{
  "vocab_size": 4096,
  "norm_place": "pre",
  "norm_eps": 1e-05,
  "positions": "rope",
  "rope_theta": 10000.0,
  "qk_norm": false,
  "attn_scale": 0.177,
  "init_std_up": 0.0576,
  "optimizer": "soap_variant",
  "beta2": 0.98,
  "schedule": "wsd",
  "decay_fraction": 0.694,
  "decay_shape": "linear",
  "batch_tokens": 32768,
  "max_steps": 3400
}
Each number is 128 + 24 x the weight over its row's rms, rounded and kept within 0 to 255. Layers, rows and columns count from 0. Numbers have three digits each. The size before them is the row's rms in percent of the matrix's.

# layer 2 MLP up, 768x96, rms 0.282, rows 653-720, columns 0-95
092:152135127125133127160082136084141125113138124092140140134079122102170145128181141110113138156102139146154160104124145114116130115163113147153122106113113145092147141100126175092154137090080171106145156143108139161086117127185128096121135122130090107081114108132124122106132129170116130147
111:139141119144148134142130092127140174116092134117109092169100112193156103141111090138129112140133119153076094089129099174117113122114148154109146142133120157130102094152114138148136128091137111127133160153135102176103121100076078117143098159132138109146138095118131158143115154114142153117
089:109150121083095120123117131129126140149121127115146159119128115144158119123161187172158124155124094142147124136128123126141086122131159139099164164085086176126135130130200115110088115107091121114120110121103130138132159151137123129176126166103121100098135111161161154160167132128103138123
097:151102159064121155136145142121157161133141123121111102117127133115163052170127135141173132146113152130126126121135116128132124111155120126059143111152119107119153074105143148174154144207122139136109123145129121102125137123155134143110123095135093145110101116089146118144139123145131151142
124:140108084093120195131177130117133130149113125121118105133123183125145140101124112145129123154127092141154120116127108186139131141124140118099174143160163164136106160137087114127108074128116170139156145127145125126097117149142129130188138130172110171121115147125128118120111111121086155108
115:160097103139142154145125148154105123163134175146137102115086170073141142094111093138138143115126157120152109149122119138112113104113116184150163101092127131114128135134150143162154117170134156179138117122146159142100129141145133146142165106131117133163109138136170150120129107175090097164
094:126100167159115140130108166125169061105071139133116103135138131133124090104133145126139103135107118118097144134132117144134095178140142122150085114155129109088181165119118131073132114099142092112115120138130158127122152140122151129172192145131126137104135152119136119107115130102113084142
095:146109125120123119122122109138121111110139151168107122128107116116078120125119145135080137079122118150117098135069151119082096087135108131174113086117136115135173110097099136096147138147123126124097135130113119144127133097129126156189164129121096105174132157141132078139114176127131083134
104:138095097109167116113123141124091121131151132099113110171110138149113099141113115114086154081155101137140120131169085139162135131104091176103085125088169149126138146141097132116127114155104109130104113120148089152142115161171133129125159097118126139151152156118131163188120130104141122097
091:107174138149162134136159094101116110119155130117119126144130177168101169181131095112130135119150141116149157113128106132113125105148140123109177150134082089130137103159146121076130115100120124132123150126157118127098140108119119133155174163146109127122134086126123118186112147163167101166
102:118122139161122151143118135134090131167162108105120126118113101157112093110133152069120106103137107172196109144141129141125110164136164131149140153138120118173127163116087119072138150156138109151126124154146112136116133107192144143113140103078112127147167125128160090135143135146117117109
098:113127145147133087154101123113144138128138091140147128141137096154119096159146114146161076146118184155170104138191138146121136108094119191115129099148123089106120086167136138096112128145146146129164124170146132146131134113126162128146130142104105107127122151154152133146093085131132098151
096:129121087125104124138130135148090150126128088107154182144153127126143120158091137157121118113109134156129119102146126109148117113148152163122144176145107127129122114101089074131106173115116098139100089100100129120109140116189119124115104133097079088112094111155164124115132123178134110159
102:164199105117111130153121113138137104119071143166129154090118122109151114122149155149159115125148123151155114121183118120136106160138142131134149144162103127134152146124159097156123132149115114075066098153139085123072140116131109147136167125164132121123147119112130134108136135140099167124
105:141182149125143136090123130120125141155133125130166119123118140146174133111150148145067102095091104161107122146106129134138138116134103130119122141143160142162145131135128096186142151123105095099112106113127109155150167138136133106159078098098125128114144102124153150099192149094180137124
103:146151135103104138142125156132147139111119148119133120094175163132081108119126147170135133151113153129121089120135101151148112112158150096118124117108140140170166071167115158109155121118120123118136144096155135121102124107153141155122122170107140108106077135093163101130141183161173158159
117:138103129108141151112124103150164133155130142118096085139126146153141120138120107130107160073154172182104089127115069137077115132143116117091128118138141117110131117156138126124139136078123129150110142125123144140092132203126141150144109129147114126094115096127134157164135159146108148181
091:124138107124099102134132171104155152107164132143121099106128157086140116133151153121135118132128160143119119165125139138108102120106098120135130068181141148143168151098113128106115176114144122144151149121155135100166149167119110170180130155153095125120147094109117120137144152130187120083
098:151119119143139124104146119172136127135097148138117138103129164173082122103129146101153176139119124171161133119140158170139109113131153127108112182118137126158127135111155124155092119158117106144084117121104173132078150141126194140138114149153130142165135145174144129142100091124152151113
096:118128144109110107174113134122125079130148153120144104142121071102137127121150136123131079098119143137176144116111114080079101114100141130136166102129184073142134124146149135130154106124122109126167160111097110142145191140115133125096161113113100139120103117129138169104138161153110117125
094:098158157100126119091141143142074180131118116077161111065163104119123118095159122152135109156114168099155115141096151121118110119143119157111137128074117126148127085145169145093149099101125171128123108115100155130100142124109115156123116126171139140156121141127119152107104153122126145136
092:130137126154141089134115097094100102157143148133107177119124077142179158129132118101131086160151135126166113151126117155100132133115158073155169116156141105123100156118112114155107114139116173116147120146156122183161163110112122136134135139113125124140152147161134110102123097170168117106
093:124153145119087159125152147135146127143130178162103086108135132130171139169097129159138104172142091125128155109179120112141144162091101126101139103134148081140155168143120119108121119123086096141085126104093133127115146101140121131114122138140152110135119134132155154163161137129152195110
072:099113088141145130133135118141114106083106117104124089128097108117163150167135169135137142126092114149118153168130151168130144097103131159136159144129104107108149129120129084146098101108124143135143095139119074125122119148096104107183137143199137137136147133162088091105143142132103109145
111:099168145112139146107133135147170117119153104092110115094106105150133095164102115157138181143097151134125112178111136106101085118159108114158141132145109139143108101160101127101117108136121142116134141136090120138140126115157114117147130176213103154097115109117135104181130146142116120121
089:123127106090153166097102113162136088114125142087116098176141133104131147146105106117090110112117148136144134098070139169103121099093100087176133149136113107151150120145146084145144139127123136116138090102140134179160079122140092117140113101138114127133158155104128126104140098132158146128
111:123096110111116103122142103085162143108157159120079084092130123188124129144118156085116140122160090095154076166127100171121127180104130126136126102111138142125154121104091116113128138115137115135148113134102099165082145102140160156128118156128106131119135106131130116130124093134139157087
097:126135129126149188181125150113152161164120128124085119133147109137105123138176121130179102117164138158146125130172085131100147141112125108062122116144132077102116146126081126135116096101114137105116134121107126132123099093138145145105119126119156131155158094136115123104157077162123119119
100:158157139121130195167111068111119113169105104107116130101117181132092144120094127126170111128091159119119099103110125141092087106140103125088139152107100127139167134132135129133143138136105141106129140131142148149111135097147106141144131103121162104159119111148136150090121139117062151152
094:127133103126116111153125125170134137105158113107171125111084128159101083106113078122097141103124132102125128106142104129121162108133142120142159141149164131135117130119092085098114132163142097110107116128101106193139107143121113159143085107161092113134129187135124117131081150118174116099
102:149141145116149137129087151137134082129169110120110165128087147100138133116125166133185100110107137121107154117142128121116157134130074155090133138090117154111158109175120169130112113135073127119065137114124127129114141122160160115146089142168146123146129174126151149150109111099129108138
092:167097140097129159125123131095136119071128126162158099157122119105189119167104115124085152122098117134175104088124137109167126132127090158127114094127137163116100132116115150148097141154154093137137115130114114114129071123129088132137137089162095150129126110162114123114154129147152157105
093:154111100157101128174126134125116112129126138135094153130140169138118128104160171137169110170121159134127112135132143194155118113094115148087158078158146139123114147157116094080111115095115137140101130121165133125137129116097129149126149181145106120128120088130160130124087184111137128115
108:119082113162122110123171138131151079147113125151096101089136126097152132147146133138118155129109152112145126164128139134110128136120140199151141139134085121093138072136175128119091130101122174100114145113121135152110126151152127087176143100124139109114135161153112156080164133132138112141
100:121116104132150161149123125133112097156121191124135090152118155136137139111158140081119121121078114142140122142137083108091114115091152097107137136094136158134148111126121132093143117133158111161157101107172106086104139143125110154137122112150117138118154105167135149098162132090092152193
105:115141129098123129096142154113151136147130091122129114098082135166153103158119122117124129121108168120131111121100102108168144156135123113135129101156177145150108088159145122102154143129112115107108126121109120151110155137119124131171070079134115142131093073170142184151158168133126170132
110:155124086127128110147145166117160130152158192116104113089088129130114104126146116147120123136131113163145181155154119128111186094081136141158156139152099099130141138146122107143135085128125118167103127140143070105094106109177123148122126096162124141108149131137141112156143112154130114119
103:130131120187154179133102131140117146118131121143169156124128148115123150119113165151148132092127134153106098137084141129123144150190129129122119116089105134113145125121133120181078108105117124113165138118124113067090137124120115129104178155153131088177138099115131142109118182120113121135
115:125159172091108154132119097149094124106129137155159147148106135121141094119115116100160100101152154118157159155129166141096088135155085144151109125107113106095101107144117142132133134130103151126111138084135136115086186104155126153110087130117128103210110139117104134126112108148133128126
095:121128107140151124175103096133074108104158111099103152147096150102151124109130104105119109151156112141184166129197140172088124116110106144094108152103137130139151125112114121157126129135186111128145112116155163142136111139122134145128144143131163120161172128163162117111134094123161129137
097:109143091118140129137142099157143127157138141136116108141145124089121080101130112090096125109128121147118124140153159153157155119141123124113114111119150164092173131150134124114154110163110080131124141078146097146105122145113180191121166113164157121093111109161099117119107147139157177148
089:163167125141130112085132106113126120123135139142129130127070069131127192127142123130136112149135163112148110114140158120102129105126104146128161120152123105112130107112137108130062166116130151174137168131144106095121138112118152075096119153138069123091141115159094138161157137123150129123
103:133138139090131152092092091145106116103179152123140159100115143115122091122120137155128150105109132090147136096163115143118133152146121158139100136136129159124097152128136110103138116101117129093135119092149105119080177154153128146168124081095100089077090124105159132130105117093102144109
104:137151139162148148078148168159114122157107137097099153148126123149136135091142124150075092143126110145173126111125115151167140147104145107107059154148128104108119120107076136097127147123109121122138126132141162127154111120097121113087190123102143165138142091144131140109125135126165152106
096:132151120167104109147127116132070151122177118128128149155071109116163118125125130112153110116159142134141101188135075124116186142114106106124134131114133105181090144139107121118127097087113111098113129173137130106137160127145141096095119116126133113146124072153145102099121117142102147134
089:126150119125087128125130154129095138132124114105127157161081100102088126122159088152109129102148137194110096125135150091104146104124137122123099111088124142132188140106151135165071125122091144134111130097115111162126137129167170142138157123100146136166140152113127182120130110106127144133
092:128120145082114123110141121124136092103164147141173094142155133147140149136157123079164127120098137138130075108159085140089132113090115158129140129166161088134160120159130121127117129140136143122108102094151132149124116120128111130056085154075144143164120152118097142135103144102145119117
106:126109107121216114092114097112136095095123149137142135164152131115100113116160144115135104111068150107119118085146158141104123148131130145095171141105137133127122147110111121114130127145157123102169126095108082156129112124153146145122132146133117122160088111102096124143120112147149159064
114:155108116152143096137079127079127142100185141134168133119137089148124121119104128147120152118125096096125109149165123127124127124099100153146097124128110106096108129144117139143151112130146192140109122118162091129122111148140145065144162130142117168140125141139115143185115096111171084143
094:146121147125125078143122112132121148142126150151127156092123106094083131113133124160088155146118074136132098127158097118148143149142087141128132106109125155148116167101164121163160084127116140083160163162119088124109153130139110147130162155160105110134162093132175117120110148095122167133
103:191126125117123141119115103154116111131147128118149148149075113135118123199131163105098124089147142156122147136163112138100135131146119100173116119117079147124087104109125163142127087116097121140074132108104138081109126094140162095104111121132140131118127161123116126126173120091115118157
111:111157154161119115120120122136117178127116147145134103150136142124133144115161090164130072155143132113054085085144130136168132079095119111137161110166092088141131106149120105144114103124111106144134108105151101162137131109137139124115188136124125127139111122157117148165124116142107093111
105:151110152124115112109130135147103136103143135111157160123124128105135111095107137112139107185110165077073089131137149180095120120115121155122135072141151142113164136134099109127172114124111154124157107103146134086137147101114076138111093125111150132137128105123140072123118148116170163130
096:161091166146151125115113130137124145157138089121095148139125102106137126108132134137134138151165146150141151121153135149146127115133195143105134135133102174154142150175089134080135118085150153148152133156161110133080120081111125099081151162153167136146150111142139138145120130077130133105
117:150138125136175143171101152119155141136137153160156121097088161135151118121125130137127126126157128148152144139143109121123148129156188169106111124063064141132078132133128130110094159137148133137151073153117117131117132117169117135146138113131140100137097138130156137078159153095104156117
120:130106162133135157122112119128135126122123109099149094157090141117132117067115079143138156119135120174103133106151113116107095109124156152158080127136118143124118122130141131158124120155145166062108178073120130139122095129112116077169121106084156176110116138136144159138154131129130128125
108:138092162135158185076146154148121131086149142130157103162087098155157127149129129130077132127144162115122116156114125163149138128137134119108131180151124101126144136120112127162124158125138151183143146155141155130098115108182112099126141143145164149135166135154102105135141112140142114084
102:162167169145137135123124119105136136137119114071135167129100081113113126116117080116106123110162145121136137086132092132077116104140081121148082158144173119147111106150120096108109164135112137125068108112136139127120150129137154106131108129097177134098138135093135136116100131130144093094
102:184142101139107126106159127144186132128156127130111111097160127135163151136124118148133128156127136105123156085125106167117139110088088141150113148114112148114087112102114117174114180114113152126091068131109127141090153121134119074131113084133123113120110157149099136100102118157148138144
094:145126134132131146140111090098119152154136096138170132090130141073128134101146125149131136109104107107130139121091145142166064145176107133119144117134137134150136151127143128130167141149093097111122184069127112145151134125108104141075140133104110167140131101082140130113187141146126117110
089:138125113122142129109138155137163091105157156083160112120136102166120138092108121118067143165087150132136134133091136154117131138180146110116080161111091115117115102116171136127099143119134138119091104103127133105122128141142114156160118098111156113135133142187081078135142129130154133098
101:135139198109097131092121117106086138138078185115095117160144114090083140121107097145103118095136121133155099119125113135124108152151149151128131128147105155159144115115112121155150055103137119161145118143139138137123114124108153133082150130110116121128196101165126122120145122144135128128
107:124110133160129132150105136122122146152152121173179101110158098149082087123197133120097115101109157113123118137154114138136143124152109121108108102123110142128162112128166158098145140087123099107127124130103117108145128155156139164136147142167130138121064181087129110095138152155107110141
094:129109113144105085151114085131120107144151098099139119135101123151129177152113122098109158110164130124168114113150090145085155167142129173167134106117108118130074120098084128109097091087094146122093103111117115111123138123128134099104090105115147119146152115147095122091150144148104146140
093:172116102139095141114125156132165142133173126127137149118082102160152146104103144086109110115101125097150145111128109164143122127168106097175197125125097146100135143107130141099138152122110116163170132118089124136108137144124158109114100155148139121095150123112087100120091140151111165138
106:173097130151127120125110105101110120095106117117132116136144154093149125127097144126144160114122129121096127153076111102134095096164162121131122099113137141133129094144157111115177095167114108125116119115116085121095126131101128158070072082142100159146090133101123145122155124155160094109
095:117154152116136096155126085135163116120154115109092147127125083113132150148124085111127126084127128153121176126084102118073067087156128143159135139112103144142142122143144105135150137136083131146156114138126122123139140072125107113108110166172129147107110125159149114149128165146156093138
083:161141099154116136177098161098153150175151134142113144093121079122123145143097119136134170113102138117115110173115141104110146121152108190123115083158141126077140152166170121135120133112093109133131124118137101089120127138162114140125130165125091102140164103124124170132136122159104127111